Part of a small language model's weights.
Architecture: LayerNorm before each block, rotary positions, no biases in attention or MLP, attention and MLP in parallel.
Training: a variant of Adam for these matrices, 591M tokens.
Each number is 128 + 24 x the weight over its row's rms, rounded and kept within 0 to 255. Layers, rows and columns count from 0. Numbers have three digits each. The size before them is the row's rms in percent of the matrix's.

# k: layer 3 attention key, 192x192, rms 0.0863, rows 131-191, columns 64-127
# q: layer 3 attention query, 192x192, rms 0.0853, rows 132-191, columns 64-127
# v: layer 3 attention value, 192x192, rms 0.0698, rows 128-167, columns 64-127
# o: layer 3 attention output (transposed), 192x192, rms 0.0719, rows 128-166, columns 64-127
k131 085:149113122083080123103129172118142178140114105129156146177101157146093105085160124087138154089103111150140110129124107145135140124120139158142080114130140088121112134157113140136186132136122154
q132 101:128133121161118128166163156127129136122130105111125119148163169115145101092158146122146097152120160178085130166157182108131158182100094111171117134065160131150101148092159116145127127168130138
k132 097:136147120104146138134142103131149117129105154143121141140108106101125088133156151127137163117133109154146132134099132138106123091130085109101146096125140128110135115126124143161116094149142093
q133 104:126118101134145123128135163162116143083171167116134125132129133141133166181158107109154094137166088110152110165096150119142119127132161132122096099151136101105137103125152104106097119122127133
k133 097:142169124132156108131117172156146174153157145131148145159096156120129132105146146104144143139096102127126141184119112111080139108089126143142098148144117063139097115110121103166161126108144163
q134 103:104115119109124147152101096079133091135118085115105130128121129151143129100095117145086075114142131136145162086182119151149103162146114097140147151087098147120154120176097111135130141130084131
k134 089:130118147103100158117111074095137073133126103131140123139165093111138109146114100162075119138154184126134136091121149165155128120162130113143169127092153172111163145101111169094103151143118089
q135 101:152130152145132147142155148117128184130124115131120126109122192126128090097108112106116151151112116155107142094170118112108148146102073113171108160116136102171092119107196137146139116123193144
k135 108:126119087124134143081136140092118140088112130115093112125101158139118123117143145059140130083122086125129125107124152113124140151137136126122165100118166137082129124141156129169143117128088146
q136 073:113140123139147167165148154134108156135164173126108127139124157120112146167146132119159102132171095124119119150124144109100145140155127152177095136169119096140095128116137094119126128117179173
k136 102:139127133131140113109140196161153179128129126153154131139090164131111154106127146093164141128101113135118134144124105122129137136088164153128103120170091106120109112130146108128181128093118174
q137 111:160163116144135102118144137175151139135148154133155147137115120112161146166153166143161154131136081088158119177073130111125088078129161159100112090177138103116123149098125133139124152116130131
k137 068:118131134140156088136168187137126198132147121119125124131097131153129163099155102096151142114119107104126113153127099134111129145108119144116095133130117098139072112142141100138149118099148177
q138 099:130116135133114104145116095096136095121076097138111152132138111132141109099088118143095136107118173136123147105153110147142137124120120113127153129062104171130160116157079148137122115159107106
k138 066:141137154112123164139121076102103082126106075137118112102151108093127109153143149157101093167129150114146129101132145148119123109148121124127181130124152158153164133087108141080086122148123120
q139 068:139119136099147145140163149137118160103165150099107116107139170167131110103133138092142136142131119095113109155129144145110113164138082143142110122135130116149121107146129127105120163103190153
k139 115:130167126134131135099145156145140168142127146121143168153083161126107119115121138083146110110106096123131151171117087110135146124077133164141115140175072104135109095164159096151168135092125164
q140 063:159131093137116092127123124108152086124107084148172177121123122118142122114128169126114139109110127142123166116125140146153138099113154100135116100119141143085157147096117154154107133131087123
k140 118:118130142087134135139108087098103112133095106111105108129167099100151108174135090160075139136124162144145134112127168122122117127151124118130152140104161153139169147094111155152089141150107112
q141 104:141087150143088105121108123074137101153089103138106131126154099104135112120098106161094152112112161144132133100160123172127142137135108113146146147080098166103160113146115169119132114128080102
k141 063:121117143113116165143128049103120067134097110136122118126139099105131118147119123151115105165121161105135132099136144126145143132118138101141171114133132159151132140094104138086085132165134133
q142 075:121132085162113151139182184131090120131104118105132124135147141124110145091146124115124103143127170166107159142120164127145111104117137082148089133124181170172137114112119175151148140152106118
k142 116:092106129126138146143157161158086146100151175111133143133106144151109122153124132111156116107125067133144115147132077112132134141138138158073133123147095087129098127110156104112130091115133161
q143 091:165136080114121116122179140124116135140127176151148143142178132144168083117179123124136170154147139103106100161080157131138150069109117172109143112138181108115126122069120149138158163139156123
k143 058:117126074144120109163111133164164152125144168109128108109094131092101092128121164111170131151157104211128128135168105181079109117137107138076095122122128130139115127146133102180128076135134159
q144 102:146121093129151130138160157169112154117166153121136140139118146161133140140142132100160104163147098113112098177095131103129139120115125159122094116178150087147087122098136089131132154106163146
k144 046:112148117125132092120126186148137172143130160100160121149105171135113122117135140096131141101146123153106118140120093118108114121152115114124090147115142119093135147150169105169152124080123164
q145 055:154133117142107106107113124128141134152107120101162125098103104108114097121118105135141163079098160131137159144114097122152100109141129110130112089071107126116129116161137112122129127136123122
k145 162:127124148114122151140098089080109081136099089140108120123152099113154122131114121161103116134124158136140128081127138139135100124165140116134177132125146166121160148123108163100111126150104108
q146 135:099140147120123164150087084081133089154090102124102100133140118116153154103082143130079111132129154170135133077144138142161125145136134103151125136107119150116144158132095132107105118147121118
k146 041:158126142078136129126120097135162115138128090142106089130142120168136145169115136154065135132104172123158098162113150127126134110112134153127142112146137114133153115101082127105130163125111154
q147 064:111120158089091141126080136125129108120116148112096099138131110114134166123111155146165124115148172143166121147117108114164157128149147089116058144140138128109114113143126145108108114129085141
k147 185:126127113135136106106156197174122164141163156114157140132112145151116141112137144105161153131115116108132122167125125107114119130110136149132095122138122089135082136124149103130148139113145141
q148 070:119113084107176129096151147162131135120112152173115115112098121093113149150143119141150163061146108096142116129132091145115150098113122161121100114095150084102072122150136149147116119094113137
k148 227:119115157121107156126087070074134070141100095121125110124144106129157117130118116156081131136135167146134125071140127165141121120152110102130170136110145182121163124126109157105122143147123102
q149 190:120119153120112139134091060080137091143091105135132114147149106132147137140097122161084145124129174145127124072146127151127121125153115098150174144107115170125178119128101156115118124153106105
k149 043:128132114102148125160148181168117145120179131139109114131121120104097142150146123126141099176103120076132121177115117121141138132091142166108109115159115094150109099125103092101127137119138164
q150 090:137154094142092163129145092139158157119143104107172133154123138112120092117128119145120173106124118150120113133152143126122113149078164151152105089101104178147157132146120143131144147093085140
k150 093:183098066101115142080156110107105123089107133160108124158109155127109117098110161112103159111111134137139147144113114123209125123110149142124165120165167151146095156153117099147146138092148120
q151 102:124115153108119127100148138092099150138131130096127132109150146121129083126125122115132127136130075129162088133153195109141130144128122178154146116133123147131100186099138098111124127117149151
k151 099:101124118127098112101119097125165107093122144153115147149160139137132127138112112107144115132137167142105137130129126156159125111153168126160137092127063131112123128084136136154176110119143120
q152 095:085123104144115114161140126130149107197136122062109151144152114108084116110127150137113149108135131113103109145110176178110144122142162135156155115126143171174133119112137106142142126108112106
k152 095:139174161127123166106165154125120114096137152164146118123118166110112149143120133097152105115138115131148147138111094154131121124114090191121093118106052136108148109135109111121125115125119147
q153 087:086154103121140135098119164147142122152134143119064156138141102110095141144140074109131136141139121115161119100135143145155171182093110146120131082136119117159089112107123136127122145109137110
k153 084:179142114153124076138132108110148132102105125176119118127167141172119128078115142123107149135129106119109110100166142164165140125184107107140116150147168153111143143117150135105100118167151127
q154 095:107114138128133130080145134115121129143145164108149138127115131126136110127122101142109148126151147151155087162111098132137103123098113125114164110130112138106132105111120152130105141102112131
k154 095:124074077128133142090110082101106108158126128105158142186090148141161123070108124131160122106146096096130110149151109173148110121134152162114093103159161116107105133171129139161129121143111147
q155 091:110123105116119133120119154121117138111100102124098107199150141120090105156106105148157158136162099122154083132152101115152153142126115129155133131116168138092122172152101142149067143108125152
k155 089:144101178107102116128106137106135095125133140106173120126123104105170124155135103151120145120153145123123074118094090163164147156169164127190147131106123124145119130103100156144188150162130096
q156 090:140131103130115130113131117120166090129121098133145115108118153167119119118122123117129153115142124110112122109062145141170086099116163132155114143139115115122144147119143112106102177123135173
k156 088:122165124088152122132155166160143152127129141096130146170099106124123108165110125144123083122131131113161133194137110144115114119120110177131089121124156152135123141174100139147127154097110121
q157 090:148179113081125143065126106131121136073099120106130131117122080118114168144173137135128145143127149104180091147150108104117144114132137141197149121118103148157116133114138096154136155117100121
k157 086:141137111115123146115153113132148124166137139125148099144143122172120087075114136121081166146098096136146121110125122147141087094094188136101138107135098152080135139160088124102116103111147164
q158 092:137182115136096117104119115131154131115108138066160107116125086124096095127160140153124150133189140142111139112082123158125164136136115187100135150094120134146110121080145078121116123144102136
k158 089:167116099157108160125168094153130152151139155167139168167138103121159118139109124146143096146090131107146126156122111132118120090117125117155133126142125147144169177131094154115115061102077108
q159 081:072150121155156170118113112110122087110143103146096168094122131146123145160125137108125111123174095129196139139109098120120114138098149105198095141146150144142147154109101139138126176146088140
k159 079:133122134093124110079091137124081177135081146086154154143124098133102120153127115135113154099108167119132133130119118107145129103134104152136128130112151166118122117121104125108116126116108178
q160 092:071114156131143129121192120121103142148142144106100117137133136117162101103102118135130079104109152155139129138118203096146116125135127133102151157126109124161105150162062118128169102093154101
k160 092:125120059166099167155137114105138121153124101182115141123116145125145130121146128132134154085146092147093114108154132158096147084120123139094151120126103107078142127138151169156115124131150134
q161 088:135123128158095141156120167125134079172148128165117116126149122080102105153077171154082141128143121120147132136129121107088106161122096115122110089103106128148117086159104143123155143128093114
k161 088:115093159154133135118112151163140126078131138130131147137117104113107154141120118114179094087141188145113129134128130124092113210129121099146119178122092162094104149108160111107116144136128112
q162 094:169136168128122144115138160126125116111148149123140126132121168149107086140071102105064141124143150121182146140144101113099131091104097153142114143117152123112116095132122127160093156110121145
k162 094:107083088134117116058108102171129106154113138116101149153098147117118112100138111134116125125149125137103131142145121129192118156139165120118141128139149119091142164139137120121151087138126138
q163 091:152103138100136137152177123111144136120140107160112120129107135082128180134119139132148080104137096149104127145147132123146123075115113128131110170098152129110094088115159120108133082149098101
k163 088:091116121106114130101095129196097116160129107122149126154124150167141193129119124134145152147142147108131136159142107149126128113109132109123137111142157124133160098138068117106150138086129153
q164 091:140109107139126118113121152091130117089140118136096157165123125166091100147097129163111146116093130123161139134134149105156122147115176112156121135150125169124124159127105170141181149113141111
k164 092:136115145099126086120143135122147136124106136102155111075141154108124142120154109121195115124182103157113148089145131132158116150132146123138077120082121111169105087109113106111113096181127149
q165 095:105076113142132081130094156140145136203111103149146134135106085096168137146083131113143117100130135125120149123155122137111154151124126146121110113182121118121144154106105115152120103078106115
k165 094:126179134113141116093126115146124128122106136123106150128134172130096156126179098115136140117136164092126104145131159139107158115153122155107138099132161122134120091125144151122117119143164135
q166 092:116136085083103171121159095146103150089152130139124139076159122135101121106184178108138086149174162116146120131125093122093143144154122098122131118172159129145110143116158116132148095135134145
k166 090:131143160158126119142131141092160105087168124143117122128147114155094110158074164121107126141063098161121140107118154101128119117106109072144139144144097159121125116160110161149133164117131119
q167 094:109122172145123098091110167125125127137100155111117109125136116114101171132100094126130141128103168151170112117109169124098142117149070100132101112127155106111103099170168126115124114143142086
k167 091:115120162142102124140093085126135097138143097096115105110133134146147171081147097114130151111156135102121108123150147127128114168167165157088131154066121117144103146099154144129149104160137103
q168 085:073116178131101132151144117150114075118172122136096155127119140146131141113105101123109127094161150127108156123151147107122149136157157091145118146115129146128071119103156153155154109112118122
k168 086:100128137134083138077135150104122113138109156083186127151151152134099152150148112156121131139143164170111156141121131110131112146127119116131115136104100122109163108133123115154115118092142131
q169 093:156147153114132135118138132121074132123126088123173086158130102148115103128102152120104111086099119146059163137115126160132121116124136093075143110128145159122111149103123114096127162172142157
k169 092:150128095081137167117153106119094141110130143102122146138150112132142146137121117176153089174163163123107107132128109141094133156085167182139076118158155119158109107122124110152129081098141143
q170 092:138134161125153123169123140103138131122150146149115122162141155144137136125104154119134130116089170126111109127139135111115149139121053119121175099130129136147127143131115099108147175109171109
k170 089:131175109153176124113140142105129111114147153129089099102128119122123170151163135148084083158180128146139108118119129129135086114119110135129113160097121095090143110129153122148119097174106103
q171 093:171153136141114111146135139123116138133128104099127122114175115116163106112112114118132128089095195132100137178159157135113126111137114102131093121123104127119112104159130145148132152111131089
k171 090:088172124136124135147115151109113098134103102129137090128128140103097111125160153113178118130139070184165134114108136069098150138127180155109132152144137103112136109107140116141116111139107152
q172 092:074155175146119099124109145135173111096116096064125156148107121124137174100163156120180086132157119132119123136114133162137110139152149155122125103124160142148106129146140122140123082141104121
k172 087:143096149141098177135178075115093142149136133153175152171145118143132122104098068135087174119132156089137133167113107133104146110128112115151139128098110125094118146139086155118120169160121107
q173 092:126129126097164126149107113142122098163113119122101113167160114142139167132105150140102120135149140123112083130149109136110167132153132138141112134131106126104116127121100125166092160074115132
k173 090:129159181095128136108104160079160106107121121107170094153122137121132142139141159103101158172129137193138109138123126170135143132133124135112102145106185107123119139118148115157129135152148125
q174 084:115175129112130133112135180118117111113143119108105151107095179098122124109123111107131122136105139119146141118140167152140115159121127123095126135127125132153115091135138159155171155100134150
k174 084:138112114131113125104094127140140128096106115115147150151160128135098103094115092120163123123197121144123123111175144151138144142139148110095118118139123141114128125157172096119100132137149099
q175 092:178140123108101081106124123133148159128125117154156137104108131124155095114128145130152163140085117108120120127159152129165153102136126187096132113111108143151127147126115168122110112126151130
k175 086:117153106124162113144152130094095124125122151169117142103167129125082131125154165111152123148066136121110121136105114127148144119131106099158195095125104144162120109134177126133124101138113136
q176 081:095166088188124130161171130096136134144124130096088150129126141134114145120138123124130111129184141147160091113131076092111138134122119134123124131139135147122140135135133114179103138110091121
k176 080:120109143121128129107107118131137116112120109102123146120143151150058126118091119118118154106159131157143130111118159162165179132153125139119126158123127118138134099149086120138128104137148148
q177 097:103145148134142142128125131117099136103127164111113161164148181142140128093157058155141146144108116094168095118104114105154095122110136167117146159126115137097136145115136093100179143118113127
k177 095:162140080112046125135114108099136126144163131143119120120120125142094124115086155148121160098174159081096140103211112169094105132109144154145133116131138135142137151171090123150152127115166103
q178 086:144140165141114139142110136111101110143134186159122166114121081085135131170177115161121152117131164122115152139082101136111130093117116134104155161159128135122147121108136100133154135159115105
k178 087:140142107181136118152135128147128151148177124151154129088101094118126136129129145140178124155112104078151145145117119119075136116056142114151139115139090135125134146130132091085095105121126143
q179 093:103122108106143133139090118140149121144132117158110123152078133150141142185140094160122114138135143105138089115158134134151118153123107163102158090121100122096166073140111095135097109136106138
k179 090:147151146119155134114103138107098105121153155102151123118102155133109146126104120132166144127129148105145129142138132104143112126175171148125098116092124113179129092150137115122130150090144083
q180 090:131166090109143143121128126111113120128105133154111157130127103101082163169153112145135117124121126122130117102122129168153109123161120134125185097118117118161146094068137115119163125120145141
k180 089:154143185142187098125138137159139147096176133137133120115151103148150175140122131119157115178121128116131129153154124173098083171120139133119122109181093147128169125150116099114116128106124136
q181 092:162170176094155190123101103113086129121134139116127115172102177118128152132099144112129146133126125106158100160114116165095135089128137086117118113154183105099097105139108130149114119144128095
k181 090:120062143120125131123127143110156158144146089135144107060103105128115131117114169136094141134123112105150114106149072168131100105091145109162122108109132136105150144127133093136107166143117103
q182 092:112142154126102109150110134142154118154148121130167108147080173148124115125121118124139152156112155163146109113134096100117153159158129141116120112112161165152167131169127124107116148124092129
k182 091:144089092133142124106163142161129090135088118116098164114140134123163107097160098115122127108144129159142129126107165123195109128149099122093087136098148123104113111112150157137109072122109078
q183 086:140158103116129152152126108172085157113127114116168129090126159113181137119141166085118118133096119140101148121149130100157085138103135192123144130124132108147148163149114153148157120186123157
k183 083:102099126106105131164114107150116118093154132155109100145165105124108078151124144141131138131140111159111095127133120126094129115125093102107191096169127126098120119141159145141123116108155128
q184 098:157116134102161143146155087134119163076121102126140138106134102168127115140119094122107099109131148122142148139175137139144092120110104166147135115118098097139169168131051102141088135114200131
k184 097:146132129119128132115118145114149123142136142140098127168081125145152093120144115097150117144138141136107136140094107089139098100170144148108148126146134125146111077163119132117144107106096172
q185 094:131120128084176137141096133100104108100098120183094085112146123123090169119169181119148113122104077164132109096146151148156163115165129156117123124105144117159106143107111102129116115144120122
k185 092:085143152096136113162107128155128127098146158123108152123140121154186161143115119152127134170149184189139160106136124140138111101149099123128081129133105107102162121126130156105126099125122109
q186 085:102150097123117143171100137108122134191108116121106118178090119133133173142109108141141105130124171128122108143117098157114149172169152115132094130146108158126128131114149110115119163095115158
k186 083:141131147077135130098148127102131078146116085127153113104117170137131109100121134124106159141143192157147141089114119134172140139158152173126084133143165140124133101142129106121123125118105142
q187 091:157093106124084087099101126118139087139097082176102151113131120095110142112152111113158131131107191128173134154135089109085091107126125093129112101154158152145153167098120113139127129147113109
k187 094:125161105089125138121088165163083106160118165071144096162121105142102160106159115150157146110126124155106141149106144083080116174113149142106145118101113112143097111150119152115132137150137135
q188 086:181127123109086132094131142107077164114100127174168131118172120149122118119143133152110113114091120090153140118132155097068175110158118123103133088112109171118126142127114121139138142095108160
k188 086:128151112127150140116118121139151114146137157113106132085155132125101122114139113106192119157093159107143134089116117096142142191082151111148111153131087117150129140098163112118148092159110142
q189 095:124139134103146140107125164106110132143111078142101121123174098181157122144126111104126108107122162130095150126106194172151111126141123125128162157133130093146143136115138153142149136149160153
k189 096:072152138108171153154144144120123152078130146157156127163141139104148151119124086143155102146155105127122118161136099107099122101138113124085098114173104129139122115135160114133100084147136138
q190 096:141145141116133125106060172126166081105111116153123111142112125140134133095127108145126182122089155129163128130101117158148183122134085158115133102143167143096148100101092121135148123155164107
k190 094:116123119117102119084129116119071099143104144104143113124117125117142189077142108158161160109152175150119124110123080110137128109132151163126083129129107149134122129118177140126156111119139129
q191 089:156142114152168112110100149110112119111147124118124162106133131193126090124156097096127140148071104133127115114138101149146112100106131133120116123153156119094094135112128154147121112131109162
k191 085:105155101113147084130138104100070158136110101126093124143125130123148080121099128156120114146082141140173126148180140101129111148125194097171084070157138130142144141112109144143136122148125122
v128 086:106139101147104174133129101127136130136088124105132163137089157081093126144134112096141119086153166151119136103095105153092110150172107120147138138117087108125147094112152130146092071128140131
o128 090:137164131158153126117056119123126153096118110160101059128104141110102098153148141102186131141137113113156109146094153121109155123093174141162154096113110152097104125091093141117073109121135133
v129 080:143139071117121117084122133118079130174103109127121127114160155140090116099096060080114130131114118125192154112151178143135102102141138102135083141175127119118112160130145140138124120115099094
o129 080:170118116105123132111152104082135115139112123144092067116155140108210151147093145105134137133162150085118095127092144148144106146120182146160148153102103137124130108160111131159121169146148129
v130 091:163133161123164089120121124147125149086118101109110129160150110103128142144151166127110102117136131159143086121089074132137125120136124144086131101096154106104157127105093122137151188129136108
o130 096:098135135155139158169117153149138107170137118121163145112061127102107127120113153165095138112138147095127092112175124159136076112083084095120157143108111148154130172126138119102155119132097128
v131 095:127122133127157140096155146136152125088128135099128119143086125108127134156133102132156059125084116142149157098075118131165114118121069179137135141104127140164133103095129092133129100183143106
o131 096:147154126128146108135126152132118145114101156115186116124068133122129112124136127144134124131152134116160133073100133076144102160075112108151128129096094169125111163129155092091174105134136111
v132 103:107087146144146103126133136110154125132094104160133095156101154149187159143097134100155139111129163117135077117118138129115137112135135110151110140135154134094118161154151151125180141127139116
o132 101:108129124105125083164104125140149108156110165139155201118087161145121157106126141115072141093117169156122110117120075091134146088132152121118150114137127125185113160138106085120176120136077138
v133 093:159153158128133138072093129124138174130126125129093145161096123141125112113083089127087109090079131094144150139141136104166091117098154128125118168126139148125114127152050125143143139083109104
o133 095:111076107159126113128140155132153094141093100114132136126127140134156136106102103136134111150100154154113152140144087131124111118185097134088071173112166120108129151148148136150132134143071136
v134 090:176124135134127118114110108130126178107159169094106124122137120119117061128130136132103156142080148142122128122117129110120122146163108124133136086134131153134134113142124175127118097128127122
o134 095:135097154131140139132090136110131164126128110110168107162155151159138137110108096133090111136131108121152109107152104106162097145134108103133088127169149175133131144143150127108133174122125129
v135 095:080143126139155151152118082123136119134127117175103090141156130085112113124140138151149168147085151141146110175108139097059196111112123165134128148154121146119129123142083123102105100104147105
o135 099:140102147148095131156187120140152085108101112149105126123152129121081131144123119138097103133086125089153129123162141069122200160158129139108086170149112127137083163139158144140109128123150151
v136 083:118112126107136124121120107129110126128110130129149121131132147163077108074104178130153163138159140141143117114153132146104156143123180133133108095136131114168119100096087157130126112170150154
o136 085:163138143117091153108092077120121162098102123158106084130099092136137122084113141111123128152145127123138145138121136122117145140111181131150150125162075132139148096133160126136036146150161098
v137 099:110193139097119167111127152118121111119113123116155159105124138128142142108184107117138159077119136127129143142101157156105073086114087126114118097103122102127156091140116136159131165139141111
o137 098:134131124136114128130132133101123144100097133155136121095095110096108102167140141128141145098168130144133104166108161124133098153130150148153132107127116109148162159139139114152146119173151113
v138 095:143158108101147151112133142137143155138127090124112134081114129121153106131122137155113121147137141152205145146146131121152104174112068170100111164101123150181133088125106137080096078114071128
o138 093:137081136096128176131129152114132112069066166143119129111111122118124142112121120160088168181143186134124137116123145142114179179135112128102100121105135133079145116155161125169112121129167149
v139 093:162096118186126140113144106134156132120100134109104130103142134126083131107113149124141108157099154108132132130084141124133117125126103108155152117139080133134130138118131121090145119088118092
o139 093:145143089128101103138123112142183145168124142135144147107144138127108145098122142137121096112134164140132179146112110105123135095145139173141132146129133121126158109132086112135132098115108146
v140 091:148141129130131134127135101129163139164132121124103133092116119120154125144130101121111161051128139108128126134117081109128120107111122144142095134147125155116124131109115148161162109080102110
o140 094:147147098191125137161159129102156112126119166158155106140145124115140112151135151139111123091154171112123146131107131149108088127115166170120175111151117120143148145091132097152142118126129168
v141 087:136122114141136123107083144105098156086118122128094138119122130138098122102103115118142138078121122141105116114131130154148124128161128137124134093136160162111126117190118132125153138078132116
o141 091:114129153170134120123115145128102081142120164084137169144126127127119135110102107122102151123133163136113113114102121120117105128133146134092117130110156193130135139163116094145160138128080137
v142 094:158112123138125116112133118146089120108138141133059148095112108135136170147111170132105115122149125128126128099075115142193087074088165102163131086167159122152130143097158120114146139144157111
o142 093:091146109144158082157132145118085169148130126141159121140121126092144127112146138129087111161106100087083115121181151140104124118116079110120184106101128130184160147123125091138118126168143107
v143 076:152110099089139127116077142141132107132114145158161159147078108149181141140126137143139133110139104129166096078156133101157176109182131151100128077125125139156120091103121150116148090136089139
o143 077:089123108106110166154146089134140138152125143129168109111120120139152144160134129192087120117148117129158093158138114128085145089119134168114155135118122140101137116122101089151034114107099158
v144 093:110163102147124104147116122141118116172144101168076094151136123097132121139117171153146181111153160133106116152133147109100155125124134129130126137124193140127121142175149157122126153126157108
o144 092:105107159130136152164140137124092072119122128118113127160138148112112129151125092121101144111133124100119089121180132128134136175125123094135112119137141151156060170148128137103129141144161129
v145 092:149148112113115122087102136101123162094112150092120146122065131164105110121111115084120154061122145079110171126137115124154105115149138096132134083096105137098109115120109128143149151119122147
o145 096:114126143119146108135094125135120112155149106091133116152115130158151104138119083108140158130104101161124103189102091143108083123145112139104128137122152171112163133133111110144120136107088124
v146 103:125169141147136127145136125142145100143111103155134116144159134126093138086152172175147130158135147121124171122121156139106147141106090127090113145092118103109126186154142094079103095172136124
o146 099:122137108099148133125115118141172045138142096114080124111148137129118156117117113137155154120099141175155141127175146152153126153135135113142112116100131137093102123157137144110092109140153075
v147 097:126127164159105119134126124113132096179114170171154127129125133085138167130081139147143176115116124105095130153119101104122140085121136136159126136090118096142133149131116091109118165158117151
o147 099:130114147137125085144119113146113086153151072136122112145136153125138146142174121139140118140075084144107147169196124119106108125133104136107121124115148109115121154132140135114098107133154135
v148 092:121135105107114147146121152126134091137147170122092101147170121152130127114109092097135083098129085148145174123114146094130119096101135135101134162110135124120110142158112137119126125145081068
o148 095:136144102115143119116184126139159107176145116088153147142168137138141095111112115152164121105148144096130142148105147138148106130141110107143106129124141078096122109151132138125106140127137126
v149 096:122117138158118090155162143135142102107152100132163164093168099111159177122127104138138096151114112133105155133124150163164157119063147168080119090131080132109149169122121090104118100151143112
o149 099:129142091150121073090103128132145120141168090139107118094163123143131161107153139142140164115124138153108149118154154127144127103151134119125067128109131091103149107108163148120109121149150108
v150 089:123157126115148127138159143115126137143123153130167103119094126139181103111111116125123129142124086112151084127137137126148122090125146136085118116172138144157084120144147158146104098103130159
o150 086:115119092112111116119132131127147211112110155156152133118157144120146165124141129141103104131139111131120155127112143104140154094158156140098135140141125100162161108110120119127132100122133157
v151 099:125081155180173126108109111130131114167145143166168176132129111097131187131116144148112128136129138147051124155127103153140150130101172149108115112113102147095132130134157106111139129089119111
o151 101:092155109167130140091109139152131125120151064118136116133128097119111130119154152160149146116105118123103114124175113121117113115118121151099074132087121171133143147123159169149108113152082122
v152 090:155068150109107131094140109126129148113124132112120147129146138103148106092091161143131132165116158128107141134135072172131156171131131136147138115102111145156124145099076102094113104118130134
o152 088:120141161152158121129083117157129097147118130125106108162134121110120153110112110156108100125097115131142168108163132136067155147136100152110121156115137128075139134116122135134047122109135106
v153 088:088111095142155133134140148121123113139091124101109130128126153143146153122091082079091091080116127166094165110166141139119135187100101119145125123114088169126164110150137157139170132126109113
o153 093:137144148102159112121078130161089088120117173103143147127111117165065148093104138089124191114145183127095130141073078115155149115134128130118099088155124131141116119146127109149175140136100120
v154 087:125143134129126162142120103165121153135117103174141150126101145099126144104140168153124142174128130148138147121126153106139098097145130092086110112107128099162117125108165142113084087138142102
o154 093:112139092102122163126125110090147168085126102170113098111122125115155143161141160118145084190132105129149100128152161125104149137111115137154144107098115108138121128118133157111086128145145130
v155 099:136097101138118125107135141115078138115087108133136119086085164110175149117136087096106119108128139173108142112140138128162053112123108108121124093149097129128154106088173144139175123099126132
o155 098:128152118108141091121091151120080128098113197167138135109114130129108150129140154085124148154151165126112111155069090112130138093114131150121131091147148116188152115098115097130189119127098154
v156 088:177165119087119111084128129061112163108116141084156167152110106129114114116185090104101127122103158123145151130101141157113103131159158133173117108146137152102132112056105118166133157112094163
o156 091:126131116134138126091096131115106158131136168130167113127134109144149117111146140145158110089181095136133126108103079123111096114144103155131104181130132167118178133140143114174135149107099131
v157 086:106108101097108142117168117147150156126103159148145104117096143123112116168118094128160186081123153106142138120108104077130124079168147100129151122111131137124092164125134127160129133110147114
o157 085:145117159131117138192174133102126178159139126160105116161116159137128102132143122119089101117127122139167119152140106107112119098138131129125185116149111148122101173097114103081132092107126163
v158 099:149125120125126163093104129142118136099133099141133149131128148194125153115102137123133088117150110150145118102120111118097123162110185132146105131136178118091120117168130074140125179112134146
o158 095:101127104138136113129169122092109127105115089110125145158107112140154116071141120125187120165118108149107144138142141134110148141136102102112124110104116099143068126155122148196081137195134115
v159 098:185117120115063115144119134130138105154116120179140131169146093096202120148103124147127115100109147101154105117148136125144153125108154122140122130140128136149118140107120128097113078104116101
o159 099:102142117136101154162094124116162074185128153154137112148146137109133167172136158138135127064152129108152152110131134144082158091114131120135122118125151072086111120104112147113104110094160153
v160 096:131143145111128104133152100135115144103139125156145153100111134124111143127096131154135118172101134136140162132091120128137117092130139120115138090130115085198107166098158121106106110153155112
o160 095:150130102123099118136118104104123171119133100148115096108126123108175124153148139154119088194123102122149127145155191090119127141105103131123154123109106108122135151127161160101071126146180142
v161 095:143095148167135108139134149110148099165130153126130102149110114188128138096154125116122098111131105136128137114133168122134125132093138074164095128142101147096086155140142150111151118143121114
o161 097:109138075108140113108147099147162135163166093088133147123175136171177123100109111125125133090125142142130161141147116113150110109162116134143092137160141119122164080117093093165146155115092109
v162 088:119148131154110125131103099141132113131111080152107132106164131096078094105182143125140163147098203138143166116122156103079111141115095139153120152111086138120131161121135156122133090131115095
o162 086:160134128106112135140111104138132064109095162142091112105129121158080142127102145103113122125143163132167145152104113101129147153124123125161115132138140137111132115159153143111095149114158113
v163 083:173125135082116156125142131112092126122102159125125141089104157167166110155105109145122134144157122101183124135153136142116089114083138084119105130125129133135076146131150096160088133096114144
o163 082:111138071118119132135144145061152187126126119159092130131123102095150117142148135115162104144140102114143132141130155109086134134149117137111160120125125107121125111140152146202171118137177128
v164 097:128099119092102106133145135122134123070110131165104100130134125147148121124119139108158138135117112122147117101156150117152120152134113111128119120138156119142108162131143155110127135183130142
o164 101:174140147107107143179154122129127079147102197127133134144135126129143128172096121103066116121173160130165137108119160111139130144090143122147158105144150099141135120112088098116164124123161147
v165 090:110121131167159105175130137131125122129145101129111130152163095174143133157110135109120091125114126123101112105107143130126147128098166127171111138177161128072118155159166183131162152146091123
o165 092:113101124120120106127158125132145082144126141126161176151165122176140118116113118119123126106149136120070146111140092142153143120107125117111131109142111094158144139127110106128181149140098133
v166 099:138129087126156108144132124117130148148116109092103145125153135109095084134126174143135126144142140098182119139148133091118151173149132112128117144103158132106135146130143145121100117086073148
o166 096:099099167079142182148139116154148087154102150137121126147141109132120158146115132120090147134114134119107116094143137161106157157115113151143123139131114162122113133168100142146109138091174106
v167 081:145089070108129131080105148110112096153126176137147150115095150099157131115112151126138127122145125113155122104162179112139076138105112089124086127148104128092115104157148109138101164149099159